Each number is 500 + 40 x the weight over its row's rms, rounded and kept within 0 to 999. Layers, rows and columns count from 0. Numbers have three digits each. The size before them is the row's rms in percent of the matrix's.

# layer 10 MLP down (transposed), 1600x320, rms 0.108, rows 819-896, columns 200-239
094:465479466583499532538440456429505506487482492496452458531451506506501505527468589517454488503470535468549513428537483449
107:452510511546512471529525600472541527430546498503463468464483506527552495451500476548505519590480525458407488457465534588
110:590471483499544494512527565486458488558569463509528537463541394486482465496520424433529482505479514425505610516490463509
110:477513566456550577516458456477518503520557490531462518562477504484433535490506522502525535479425487434473472487509497447
104:515442478504477476456446479463576482510518508544518545534532482541560473498412424498518502509522470521446531455489443453
101:458463467491511526552517481517494408446510492593541508493530480541496519479568563495473534509540508546495503545456409516
096:517599532512454541543493523436476563512503548498545503434454478518503459469529510520480449559508506528453524514528448526
103:482532438575504558545539530458506502506598543457470484460457510496478475524447452451512467540544509476519452485532509493
107:520439483511569461445519514536398478474545520496500522458571487455479444550468507572417506393399485464503517471418558575
105:471460535532450497462439515529464484489443533527524565509509448485479481529446522481500546537472531453473551476563553520
107:482437541446518503499490416509403510567533520513473540487474487528492528469456530566513455484509487487523509521561491502
103:500487529552511522501456460593593429495562530487635535516506463487492547487464503498512561530504510431445478507501468510
100:521469503526464503523439481511517495413539552465531499489445458446438469443499509514458524526611442543472519521562503418
095:493446511512481400455484543493505471467509569452490534494475537508496448466519504508484550576530450482532501504514464513
096:489483488517531484464521479501510460447515472554518518442538396572550493506500439470539522514497489466513511478467475570
091:493558572540527511564457481483521526449462529556564455481471513553482465483439451523442405474514485490441467524454539437
105:477524535487467475408470445483510520481554561516513488516564506521548432468508534501470521430509447516495441523516506424
094:463430531525506513465454486498515483447508458494486486475421507531496551463488492536552521499582516452527508497508466532
102:562445531513509471508516498498489461499477482539528498484508509516492484515475566530479519568541468504542519509482508551
100:565575454507594493495495548559492479417401509540448499544510510489441506488506486513535547519464466480523528527570454501
107:512495524490552542523487514559504530436531425542503431511524516565582502552509445496535556563533437486487492463429554476
108:510539464497394423505474509515448448534508520491516561577458514524515526497443437499534452506486433414509512482517469480
105:493490503594498487582558500506475529471467439525573478424477474482561507458387508529537492443477490528480530491462580518
104:493469516438546523483511473484536506551436467550524439502497587488492502451517532491493565467532536475541496430473551536
101:456443512496495554480529513496451492490549441566451526448513462437524569468513508460541470532490466533520488573528488535
087:532531498438461475443563553480565560444474484545560597486417456510470533477540487497507544496500516478559415512453515524
087:522586486518524476537523475514466498485565477553530476533481542543494466505544512468502484509494551475463569456501580482
095:541516547486515490531563469530453511469453447543572530495537479487505450557503549517514478496463495495403531529446483488
105:491515536514511493595539523543458441497524527504545530489509450499526507469537505500572484490540479459488460560389468400
102:448560457455477512466429482503522525466525493522430470438526500498545509557501505470501512498511488497532538508446531496
098:453461505510517513460358512549470492481469517502571418512523424406500466597568514539484554488578471566541451450513509461
107:492515565495432509565485460420508529510520397559488484544531501490560478448520530525474519439576531462581550613524453503
097:497543434557574539534565456520505528541495499491531489436435524464449480561533536472472490477446498528501582507500513494
101:477488528562505442419470508503451551530453525558464496486461477448459603556451475525467475529465442521530514464526496520
101:478477532460557498423520440481547510461544504504436480494506491480556398444488531480539530449518496539446465500488517499
101:416536484520447534567452417415590509540588464546541466533450521480540488447461492574522459505550539482483459486542467494
100:527449475485516484524492539498533489474537501489476504484424533512427472492548522559492531415451466463511566503547469519
086:460433497477550469507542494471556476502498463461472501486585481515492462520501459465401458546531550500519489459479525395
100:492507496538472435510463485458475552448503544506503504450485556574540532496551472522452454518493476518433520489497490515
100:506526466449551418519553442532508518412542577503545520538426544549490569506481534503472541457431596454459524466493467491
098:515525506455520504472509511481452473536493505473556492445472543386516507520488503534462512492543475471461500475519410567
099:444463506520497500527469530526502490526524485432468470469494503503525511553498537495541543537504507468485471448546489512
104:478492444516520520512519509467454445580515553521492513520539530445419533530437479489487498528474480509467496424518454593
094:561521541505546475493528537497508581435423487500549516506464469473507530474573465548464472501545483530482505514492464545
091:467448515453434474493542508440436451546507440462548506387504452502448492475506512490483457470420596508476499513483449514
101:508485518498505535487468507483446484532530498438482493428449454476557476463546479526447430454525523537535538542492557518
099:547525539560502519431502547473497506415461507448533496476447505472507501473573511447527499478452504534486529489456519605
088:517537511494481485459512515462502418462513454532455477462477477534538541534487470479460481425476443471520544462479532419
107:419477485519394520521507485462555532496468447508489436537449523518560452519634511535484535539485473496435526497521547479
103:530507446502498496450507470412534455476539494504484477505494395551554496526558528524504474513425533575481573490517540494
108:476467508575545539457573490530491559528444519556442522450514477512497502501545519520498466455538515540524537466539446545
089:514516530560450493532506495475532513507424493457441525550534468469547446489491500477498500508472441580478518497487515523
087:506539509477560529515460527459553498589542517547473443534495514546526485486456535467474407564468455532497510474541536464
092:458497539556519556423511513504493520494571454528479488548635526540471504543544522461467469438538529518526516486501481504
097:576512531546444537503497512468475518530506478576470514508451477520417546589498508475398517541449473597472475446445530519
106:525538530576545522482519489523477520520464489485473445505502476540540474580523512493435514497486472499570494484501476455
096:479475532471452466508513555463523508418509478478546500521526496496442454563547509445465507518541491446428481486540531447
112:493501532481470505516517483542514505434496511512445495537480454492473512416472502491497556396451462534530468521550513483
102:509478536493386511504494520502549484531447440490532462580576535567493519486533457526562535535429442487443531446464494535
093:460507562537502524486475563531497534552475544460519523470428525494429527461509559503583430487514513453475477487462444559
095:569527481481456527530484598461462499545549528536492550494559455508562469503540541507525534551461478570437519519472545467
111:490488547488493475606430479527476548408483503416468407477428485465576446447584500498576497435459485488447476514525480494
104:546499518538488470434408458500514480561523488468508490458557394485482450582515521484545454500557536476412475447469506508
094:480529536436453504479476560584512499486499469514493527480518514464463465548435468548491482512449443518507448502470543496
086:525400451512568554499533476536498532573477544560447465537553538564559519472547520520430554459451518539501442477569501507
097:488502448469517474487503490433538520477432520467503472466484517456488470544483553554480491485470410575484510498574539519
103:465489440499445544529482534534498452572512500524510459531479544478456428498513533554446512537524386501523468417516529504
106:485532484474538519504491454580580519498447569519585508480420495486511532561540455391513434469551531528520581526479438546
094:496489500467476509524499470436503499523494572534443508517571472513461482467509532440505478486551588499450556525505493509
102:485547518477483538504443592487442541509523423477517491500486445525498495472470454514504468487492527433524469403431454524
095:527505497546571459411495565569490430423481509506466545524469507525484542529535490569537480553531479467478521471538561491
089:465518519518492451529445560548492519443531499562447512484536444542505461541465450508467445513504435506546456542502524466
101:507529475484454443509504479454555490518503506502532528526509507520542434503518486493528455493479500567516445589487509513
103:520558465514509527483512501458501510521444526485430524429409483513448508481503465548491501514480549485492490469536477458
100:471513463516536463561543508520517470438514475552471523532540525493543465464491525437444474544523485494448498571522605574
098:436449402493485504481492449510539514459513491507560527439448500478455494458421529506522452514493452595456441493465477502
104:492466483392518541451464494497536493503579511478518516532529472454466416478580578496510434528518474542488583469457551472
104:554473371445516449460505497503416516467488486534506634493482502436488515549503486500524479505554452494483513523458471540
# layer 10 MLP up, 1600x320, rms 0.104, rows 820-897, columns 200-239
103:438519460492464499421535511491447586479565485468474492539464523422601541580521513460537499481476470557450504490540546495
115:513462459492550541508485531495421523517513398498489493444584478513521521496483491397581508488444514481474489473456491527
106:501525437529453481507487510433509510559526430519522511489495441458517535437471500491537473511550528497487417516479486551
101:499501512497495507545512528486507425527528489422570481502507520517484477534498507487520473503539512460520469575480514515
098:530563470514488460476501514475442455559479504509547490577531550462513504501438563608519492487457542483509459467431485540
093:456530539542531476431460567521516598522480480503484503562554534467576542408500537496465560537497493570455525511420446533
110:480478460456528427478504530432579531484503519557535523492476504493558519512490485498426530487494446540491493552441512509
104:517462496568515470470421498543622526448513463508431438471490500504430504524503499464489541505513560472449488470515513426
101:443563547452443438446498557466501519478476513565500475479533502468509522524505578545436510513553568517532541498487494492
106:500490446484571503497570496505439513489506497524447437546433461531513502507468489550445459535495519433603501500441500549
102:472586545562494433456498532516559491490519526467552476501477513546552525529508553498512479616487540466525496469509470470
096:488435506514510526488455516486436506433497483463445422491521544506425506460466534477451547462550518451481590485495560475
091:491541518459523539475559471487503508504459495499535463526502463490583507468415530525534499537533558456516471460526539496
096:513489445430447501469477437493481469522495476501485572501534516457484448465519457503446491590483469521525477492481567527
092:567526518512494438470458483561531532531521509470446507522527480504442498547467455443537568480527456544521517490442616535
100:514539563563495545504507505448459426520466508503537521435436441481524496549472537509547593591488507536530491485459543514
097:481539491477443511440507515444557563478455460533531522503538448494503438474513521447456523501474510499496536538575491468
108:480518445468506451472538512491478488497480498481507474505461446501497531488504488553470559437539470548536533527510496517
103:469487466561558502494432543418439490469510447473466492488518521547469442501524510569476470498474460471515468606511422478
102:532507438423500485519530534487557432510497456440572452513512481516476472502497519498529490481503577457521582494507472545
109:530554482441486463502534516526576482518527528504457475574570460449487565520508571480468482459423552470449460495507560483
098:476450500442496440567464452580502491529460532483505537472448517527470480547506490565484583472503473456492489452451465451
102:485547405496485513483495551555473506466496484545507489533530549538452381482505475502519544441463545511484528558512483475
098:490480579443544574459506484540537446527527550546523500512515484459491445547454493536443508464496531533580414459476501509
088:470544486590580500589467497504480497498555525530408535414475528568448473502524555511498510450511476507430495431533496575
102:375533504499581459456482549497517484495448518484559525534499489508519459499504399462519595504487519521558603491495512481
098:505477512442584460485493451430457446524432520499473489486469567499458504504564501489487438518515494575487511510471404453
100:415526535520469421522486459531565433510570533459479449495537443568506476470450508537495494495446494486477496485513541520
100:513530474434551521579529489500464435468552540526595529470483496502567529464540519499524511601553540491532572498508520500
097:508559470467533434481551494520571469521556453570478500494583530477439463501540497454521437534481581498507488509412442542
107:522517483453505509509531561484460458510553511499482497447441477557478503505487487509466483541519591512515389484531423400
099:491447440566503490418523460509614496514533509525505479543490502542571570480471560539560493476552524439540542509490514571
104:445536527488536483536446402526549511451535394480536528547387479486452481469493507523505459561495560518483506465487525498
100:545511495465499468422549528559475597419429575520530534520544516551476501498522538507442533533535526566546506453453565477
100:433515398488469528481515494529484458499510502471480520508453438596526468498428460459421511520442480519522482440467476525
104:469460549584552460488520455443500485481506527469546517497521570422465493451503490516548448584468550444529508538529427489
094:493566507471471540495508591529452488553554530511579493477516459528504520473516493503513472476494459488530490495506460502
102:506468477435539450473524471463496479523533510434565415536462482493471573484566510525495565540476522535504488476459519515
104:488465541491452527486581510528550484519543490476585521459510413521479477508497495470483426537444527529552482488497473617
102:436485591495518502521520525549550438498472562533508501468470510520555475514574459546443524466493488547441521452535532531
101:436555446499485456501543562488527480518529491488479481460409469534523422522581434571509455474570562538566429489480500527
104:503409525486480471515477465456484548541517526556545493378538507483525540506478521497566503564525437588466468505472519568
102:468529508519520473508470502474563544478474457525548463507559511501481530547461502537468506444492510504495430512477502389
097:447573540546468486451566458533493485431423572512536445534558515523524463542485467523518490559509500528464509521443536505
112:501442558543532441526518560486538518486469421478478525449487526520469405453466447476439525471454462478534489471547550475
099:505561512473539517514576482524526544551524458532448457515498493513487467476549544450502555525402461487491555442531419493
095:536573502550411490463516526502485523537508503479519490471517474469545529528541489422532438507469534540539495423501549516
106:502551465426543465546480444445532520466521496476471447569596486464511531576513437502454491484519486491484449511501564437
096:490444493495525487523519544479491507484500459522511497486528467524486471457459494505470552513506499511560506468484513524
101:464514479486536456492498493407475496463530446499456549527538457487466512437508504444429513519510458383547513490545530467
098:424537519467456458448500502462430454456541522512545530560523536584408537528488527443530558489414522516548419487542425521
097:454460442512472478474449441547453455536494508522477458505457486542524463542435448461552495539506493473504470478459468506
097:477506524496481539574486475410456484481504586522373571509481496452572507478520451538527529456484477501445447480506527520
107:527477523494485569454502466545447514479550521532513537488497457517495495492523509451491503429540548409485488471460484543
107:426469520432497502529500603550505512517564444494492432511565448535511499557486491479492554461459541513492523462532517525
094:547499509494491479528499563457497462496499513568482569467570561447491476486495596474459455492443543613502532502484453525
106:499427546418523474516548546490485509579555520465560501542549520421500540499501518464475562474495516510521486421447480477
101:493548501538561512491518465464509467446539525530507529451486442492526530488525498526528514507492493554517427476496419512
098:526620512523467489481531539453486444473567520490437539445507551420481437511426505539438597435468441487513507448478434504
095:507546482510523429505498500518521559523539484489491453524533534444515477529475491466511462438608571475419517570500476516
098:475484505506507485525545465499471511511503471469476546441479558510457464449472442465571459454507564484444523425406446496
108:510533492476485478641525517577504490499487528406436581428567540561475524461439516485525435460550520552503524514453512473
095:457503499481463545553541519536467516584477473556680456571495495552463486557457483432516419521525513591505491531449540455
093:454526538486491480520542526453498461478523536478531422502449492442490545524482432414488529580478461475509482517466491542
098:521570498543457483457420472503485541488502548499487457417535533501545488477536617517508511488576552524541486545488508495
098:453570484424456545477511471531502495493580417498517533449461509540461457640509456417454466490537519503477478524431469509
096:499528526533516543508477559512412482430486546507497470533448486510585476571567455507393462507537408564536444490506509506
094:562559498506492518456451504519568504587541504500497523518568489497440502455470474534526461534560502509492470397434481545
107:493536468493440471487527583478443541504478488568508495501532544520461549512499529562481447463488494537486472510488536559
098:502568549476460545624498520485549450534475447520541458491499528500492523464564506464488488446482535480496506487471508639
109:556543516520517469535511571512471446418497567536489531462490476469413444562534489496592400432497442586543507510518539557
100:483525406411534501595407540513501477501474557494480464470523428529495550498558514499433501506447539592498527510514513543
104:443477540502443451455473560423463521579585480479458514529445495434545470527551442510548548501579518581520546506445517528
101:475497489491469458529454481492551517516568447517451450540478451485511494487488481502446474415469450498472432542496562552
099:452488438470492494470517482478441514424584485496502477498387536571452553496431448483521518447448533584472474525553522452
103:486594450459445488427578454510538489494462534495493560410479487502459404509508487531522499465506513523521492467524463532
101:512537573501472460512491491469427533561511494475530495512493488573525501501494490460497510476508444548441536508483473459
100:495501483420483437569554566543477548437501438443555554487470473476489477511538530505493497452518426468432482445466506521